{"n_kv_head": 3, "vocab_size": 1086, "activation": "swiglu", "norm": "rmsnorm", "norm_eps": 1e-06, "init_std_down": 0.0, "lr_mult_o": 0.712, "schedule": "wsd", "seq_len": 768, "train_tokens": 136300000}
Each number is 500 + 25 x the weight over its row's rms, rounded and kept within 0 to 999. Layers, rows and columns count from 0. Numbers have three digits each. The size before them is the row's rms in percent of the matrix's.

# layer 4 attention query, 96x128, rms 0.0526, rows 92-95, columns 0-127
098:448501489483497503553510491500471482554455522515548467494534513510485483517522495471474509508479477500546525510508474489484535427502533533498507544490557529476473476484490538498510460471447491483534489567470480487503516510522494482516487516528500476516498500501511505531487472489497495551485475477486488526539491510481484489481505461511508481455545489516530484520489485489482488493517
103:487518487509496495453502502503498482484446519517483489482492510517500491517451539474487501506448500477504518502539483519534497464520456511453481459503518491460470492513468496513475551496503483479472517501437534526493463513483520497461488470446539506492506494499475502495508451519540468515432492476537502474465512530509511502493481530496526547475518474517453525515491467508505509509519
098:510491484527494521496527537513533477471503523488456510454477509502494518484540527502460524526525519482523520518523503497488523518543475446449514518518499498483481455515541490506507477505525503503460500526508488486513498477532517500440464506520538488525484474504506494528447524474514514457552522538466504544509500513484519486469516519532504470519508560487460519487489544482533471506512
099:498513481501495518490509509529503530520523495503504544537476546463489473474487498552465446497511514551513501496528482529479542517515487539492485468489480503530523531457562478513525478451488534471484510532519503536475504502501497520454496512487508503476461494498478486479515444512514466477506499436506515511473486485491492565494493510473494522475499487464523492487453501492504457518521
# layer 4 attention key, 96x128, rms 0.0589, rows 92-95, columns 0-127
091:529458495461490477493474477496507479529464528500515521548479480565485511482506502500513542515530506505472451495480500505511470517550496501570526506526499503439496490538537524514493509471517473522471524496480496495525471543509500474522514475516520542516526495448510488507522534482488521463505515524477535507486510510491504466485490489463521485499473499503521573488525465470500524502527
094:500499485529515493461475490448510520511491526492485442522481510521505522519482502481515515508549515526502511465470491460481467510483514490523502506507478528549535495516512506505501454483427509501454477505483542474511545488496431521511457505470494499496497479492555503511506527524485549505550533518544517540476465510509500493487497498492491500520496502468516475507528511451544471487500
083:514509551506505526473504525485445493519497526510506553499498506531480489486485512492483500529468467524480490469469457529493493498459503496488524522477507456522503491514501540497492507498502470492531504518492500520511522528468513560477476518513484499478481548486519469480496503523492500541546461464465501478516567495516469508544487448544446500498485449485530492482486498471546478484514
090:523498503520498455513499512498499483507498511459456493513504484477525449523485491490470466509483447512523494514527496448494468486513512514524512503532589491513491524528506518500448544504532537524503526487520533468498515469506477481522489497528509523516504516487464519517510462547499511553486486489531504527526491506498479469479513483484484521541497494440471474514545513463469481496546
# layer 4 attention value, 96x128, rms 0.0438, rows 64-85, columns 0-127
113:501475542464465508465549522481535479485504477488490518463499540514475517496480527515477507457502462473541524498499487455499533509478515498525505492538518475497502497506482504480573495562465489516478498433518514551480507467525475462550507477516466505511504485492500518558484501500523493466497522507458467533509473482472499469496467509506505526513502496528517509456509504487493493476502
093:484495509490535536528528445530496507507467445516478481516513529482517505527462504460532492527537527476490467528453479555517493462468473521490493485500515516509545478495476506497495490495507482488473569540501525507483470500508491493497493497489539430519479528506505476495474488485498507517497497482480560459448461555494500492502482492514507516466478509496513508502479531473520488515534
098:507498491490499488516497489487498494492509528509486548518513491548505443516492526540495548546475523535539519531487499512517469503490485460464526527468531490509508484502557486496500507504506516541462471497552479477525513513504474528494526457477500514488463517478475533494544521526479490485458460484452452509489500507492504507534518528446522515467494483522516515487546548490506499464525
107:514495501472507518498485515536531491472534524516516543496489476466525503464531458555503504519500499465481515477490434462532508501471478533459505466480490488489487514478549485546518482485480494503476442495505499468502485519545460515543493523486487506542497463501438465493462497534538507460511532511496507508497493511515488480526518509516498453494460539523508521506486496534507525485503
088:487495521504542468543459507546489487505504490488500484492490541458457448519455533482537532484523496509463451526508453496521524570492544511482499493489492514476469491489435485477524489457510503482528527504508489514494489503522491485527463525546496502541485528468501539464508516518489492467464516518516460520487485498523481471511513509454488499480489482513499501511495536476491475505529
109:506469476442509523515526490531475504508491538522503478479486441510463500457455476480465507483513508552525494481555503505541541529487518505471545556481463524478526545484498489472516507533510500510519524503521502525459525514506526523504509473470508509525481494454475498509512476496498444462509516518506481493507496484484524516526523469491471491560465485482513510488487513473508503542485
092:483446479513497478509484466508500579489488519507476497500451470486530509538518527505478532517535491517492500487505526491474481515475514520461474499502517498483468505488505516442487529479438491515512489520513529488525473505481500480528513450483457493490511526506508501511531523534497485492527460453477525495482481429523521514489489513513537478489475555512470527478542481534516523504472
103:526492473492510532500484473528508508517477495533448502494519514467488529525511445488490517517476479529441515473509484482484523491468529479519498509547501486469524544484506474481481417530474517494497498487503521457499489496540485473509481513517524494510478492536485484493516520467513500490466538508461495445470536471502527491470528511505472508491509496543500475555548495507550467492511
095:525495509485485492445493493483510488503497501517506463522503475549524500513490489495529534550469516505513526474476471545496519487518543517521459489541524512506478506464462506478524521493485538488503455498518538524519517525523470560510509515480491454454506455444522458487542478514490476498522478506517526471537507476481526498503497501488538528493498489547467487549527460498478489498506
108:481518494532534513515467575540463519499449501492527519499558513501509567520482513491503483507523532492460474507546488495501443515512485558517493556515520509521514454516468493482456475477533490524521481494540468476493460491481515440505494462487488481509486482509490482496525547523515489482504484494489485511489498485515520501482502492506504470542502480532515498493490510537507515526503
102:523485496487458483521496518519523491508490555504513500516481489545536478541456488469573468486492510509495521509525508527460460549517457492499494475476518485560436472525480491458486475482504504498516507480521508516522506528462508503495511500458470471539542489489494491493517507523489497515511498480498492522501490487474463498464532500471536561518535513550503534527514501484513485507521
111:534525487456491502475505473491520480511520502505505504453472521488496453501507535482535471523526464523485523507521548469494548490484452517493527527493536547505520487503531515505517533500484564487496526508521553503488531527452488525537499461513529483487526493490514516522499516556515505527484526519530499510484543502494500545505507510465495453482537465545469514496484499463509471523499
097:515514528486508504530491483495496518507481520508479457523513487473497491472530478509515505513453523472524476521493517539509464490497514505476508494504534464540488451481524499454508441549527500448518534501507551506469532485497502504470510515517468485488486490457529505524503508518496514511457478460563488453533514492546431490498494488534525494489477512511494539481530473484536480495523
107:498527471476487474512475500521506473521497491524504495565507480521484509531512504521504502492513476485462494433517529514508503514486486537519481508502554462498471509471533518516495536527483489464494566508510494478467521512463501478494487542495543516472483490536500456494484475477477500527470491520471470533478477522490489455512490584522472473481459512525521482537492515534474505510498
098:506513493446450529498473482488459507529503527526511488519499528494522549493487489504494478553524508485521530477474543450488540513457502528449478507502521461469475523529495487459534474531518472530478490502475472535507516526484512503510464473486516495571491488475512500471503521458507488478508520513534473513461481508500490485517509508530507504499537461514474492500495489488492526567527
115:556459504496538499523494508527525472497505483503539477511454497523522486499493510553492468508466478467557512513495474467540502517489504502499472551490452468497519495511483545473530546521473503507528536514501529460494490496522502513494509465496498460505514524478535495481497513518501524495500473453509455490535503494460504457476512463490533510472489485534449503531470528520490549502487
106:441548471506497470474473477481518527468512546521497513491484466543539499517501485532514537503506514520502522528508492483473567525508507511486492480541526494494495540501507488491526525511492509508484501464491500522467447478530452520538476520474498494496504486463479450529538512469477477494509475533518483513499496553520475508475519497527520453467514493476502519458484497567487506503506
095:471519496481483489479456519517506501521492455481492518484480474488519494512519469535530484531452455486497521521491499489485478487505484483455487530531482549513514483477488455474522508518492483488505475483502452477502475452497566536500499519518482498474508496464490492508532472495489489528546440497470485514498487499528562481465476435525507539499505521521505483520514470513525474529462
101:532515507458464523467517497481494522533491512510503471513527505481494487441530515526416509506531505513509500515456437514508493521485467485514532497496480493522505527478509502513458568477455476532488509504525527505500485529525449492493490505521485507496464525467526474521508496531478515496471483507483499498525462471517511518475526575503483532516487482504483503518526477503510481550515
108:509516498498552520508501465544504555491507506510524474524496478516541521498504548468522474480531494500489500508484549517520442519497452499453493502478477475475526501504513507479443472492488492467517451524505486551503491477514514516522490552491517498512507505528480535510496501478484445525486487521494477490513467452507494542503525487476474512516523529531511447475531550527492495528497
109:507532516489473479471516502512424542483479495515487485520497505495480532468455503480483509468462489522515473468524521458503534465486518446486512475501529492478502486495470494514519506524497474508489453518486481503503459459501503512487492479559458504568485487487490508535496487510501487498478520472480467515521539525522481506488480525526493509507501518508450520525446524482564517513462
104:530522465509494508468509483581499478484506500544522521565494488526478474466494469502503505482465480523514497514468468538469537496529477466502493492497486525489507474479526512483502468482477500522473511549511497485460533513499532498528449507494499522548485509497488537477483512497446502457472524460542485506476482496484543513513486470500523500494514538491532500474554487476533504512477
# layer 4 attention output (transposed), 96x128, rms 0.0643, rows 64-84, columns 0-127
113:522562481478530525479466521534453471518469477488512498489509531561533495517510473459519464488475490487436517488532525488518484528478524512500526546509497519520518530492517463519481472491467490514493510502450449494488492504462525515495511511544487506533513457470514501507477552491504529510516490514516494507491488530545468540436503489523483479476521487475517474509511518521504480512497
094:510524536547487523479532517518457486504496487491505489507508463492497506491480540512516490492495506527541504524476524528480453472522504529478506487481490508511465493535508529561471558492495507489426501477520527513513496531520484531551469535503522526455510483506470497525511473464477507515502475479450496471480517467494484515471504471487516478564500528497486472528463543468515501502489
102:499487490497502494479499516493471479441580496481486512498515510514454568497540490515495519482511478477476505487488495518484452486467466495490487522492550493513514481482508478474525505499489551482516466493477460487498499546491516534497511451470515554508508504486523490476508504479500497497505485482510540529496529503482559507462484506531477545470451552520466528498477481516483529486482
114:459501527493482523517543455473502529518530519486483521507459505537494493482551516470508442489487521528439499481513452503513530524539535527503507481474463491538479520472534506514504536531473531518490495480507472501402493502478535498481493517480511462476492450528505485492489518487502492491517494510531534507497511477506502497504489508468506499476492483496475532502517501515473495468557
090:489495506508505518529509533472478445481486478493518498492527477471476502451493466528513465505496556494518559462467545497490502509506508499516538496526515489528530489477504472497525547478511453490461505502530503520516474527455505514473499509501505465498497522465512513512570521479482542556488532521486523486456512510494518513523482433515506462520517522528539502533493512506520496513497
111:494494466441506550510487491521549504483502454509497510524501486505509535523534451526466499518512541500477528497483462479557505479476524506526489497500471524507501491542548476473475496523527521491466537509496516477510468488462510472469477476433505510518490489498519477485535498495501486514498499479498449484457491512458445495466537496524477512488453481519545489507492518490472512503484
095:472462479501533500496499509483489489494501508491527522489485497530524505455473571510474525491494513475493507516520457525484491507532499492495495539546530497509495487471500519479525490499516498488552494498444478465524502526498501490490432520439535521513469491506477528494510467472494544501495511586520480519517527531484487523494479442463529487508491479506509511490488459529461484489520
110:449500505467526501503593493533495525497492474476445484475483457470491503515531526521534471489544507490507486526508506540517469489526483566514485504468448501503507514471507494462523511464456496469524490499485533537517476520498516515481503495523508491524493467514487494511485489484463519505513502504448444485505497496502492514523484490525463452475511495462525529523510487487483491476537
101:457526476470507490541527538496511480498495533469496485522530478511461456458464485450522557495482511490505522516472513549508441486520524464548524524483476503481469516544495507451485491521482496474490494518453455491481481503510513472491543498492493513485492508524477460476468467495484473487522517516486493495538466516487524486505521506516507501512486483474497534462494448507532509476460
114:476475478501497508525471467476494506500510520474472504479483470462545546458463504529521491521519505493515471513498526472513538500517478535481494484523508488498496508557480511532548521526496507512520541458481525507499516493434532488469514532545521518529511544535460524547527446468523544485488488528491530522472510523488504539508486475502484514472496515482545494502510514492501496507543
106:488484455507513495550515501501493427521500485477489486506526502483500444476485468517517566503489514484509517480519520495495521505495487509492511478532560546474494515510501517536519513481522539509488512480458488509525527528511594501498523492486492508487468560520517488514488493504509528459510518496495534543497468476529493531521472502508506504518506496467467488513524437521522510474484
118:499579463514497498439494541497502495488543497546502488525519494469499534534495507509507497469470536503537493495516522505522538467489516483509478521458525474522533470454529465489476473502502484518524495471497470479503476533521515463497507451474487487448458477523506485513537517467533477448505515501502508506490480514485496455508514510505466518510506468479500503533438494513513525482501
099:475499508563511484526518510488470499471489457479498474524491479473499509507482524498481574521499505475472486529521481527516537478449518473489507507519470503469519521505472550505471520492467526475510535539486485516483490532525489532532470478490480526497504512467476507513447526478442514486495498474478531499490495477451500509509518534485509496493537525482534449525471509523532501475448
105:506517503486519468466526458536481531456521505504507525528481516444489547515503488479490481477533549463496496482459524494430492517503502511472446475470475500501521555522503501504451514503503490498497501462480472510483491489550448504514493515481530489548504537521516510513524509496481510494479515485476509499534511496562481527507477554487507484536504473497480524492519468506483452499503
102:507494475541505513482479522494485527510469499514526500500512495491538528454523503507492472459529532491488500488510537521458493535513516507519464509507472521447524483533566474480515489520466511527497475497485507552542481525484565518494468464517509502470492507503463487521503497509474480478521520496503507496469516517472483512428483559483499507482508503535505463510504475505442519475545
118:485472533528499526500477547492510496495479509500529505476531524485491511505519491443490541504501490497471591479477497501515477464504548508502520502494527485483494471477451504531477489515445483509461516480454514479480517509484505486495489444445547484488530493488492488535491504457473493480466484525486508517479477505510458492502492496532560528519496518482513543496504490509507539469537
110:486515506514512443490499485466525451509458513517456504500491488520477530500470511470493443456486506516490511478460500521507565518543469469512493526477462479439495531495531487472485496517500486485547500503519448440501490509515533533486507514489474517495523494529483462498516498518470478510537496527516512490518506527509523505450480518475508498509479514523505524451545521539482501482496
101:525495521474506535551527472478494460530462495517468485477519514504496487493511516517486518533495515519491474513490457502495478450492496518537522514550542508495488502502503478503496515520497462487544453484508531504501537523515494492500501508495493481508498531516484491535470487530480487483514516534533498470553537562464478531487519515563515493477517449482462547456544503513504508455487
106:485500486481494489494495499533525498481533526477516502506512530503487488465549514517481492489503516515471484512483536511509448534486535491478509504451499503520541496493459489482492485524474522491459533529462462424542477511448454460499502536441478487504511489523485479516477464535467487530487535490447510484518523498495503533470445518466485475485509517475482477499477497482479494487503
110:517473520497454451523491514519496532497472522464511503476476518474486496514477514517501517514519509488540493511475464473482517508511506507490503500519535514528469499467542478502578536466553525510482485461498500508523472536471514482473494548483536521506519540519478545537505497529463512510502475467488519507459512505503473483496547475531475440543466490495485484507478470489462525502497
115:455509527496452482523480483469492493534502492531481505494523492536549515509499495501501481497540525517421492524494536534525503473458499499520511528518480515532506477516462451488479463517494482494509480537498509544553514499520531458518498508523514513510524490478524521474507483500467499539525512487533510501441507511515461462486512501491540488471553461510510466517498521473449487498500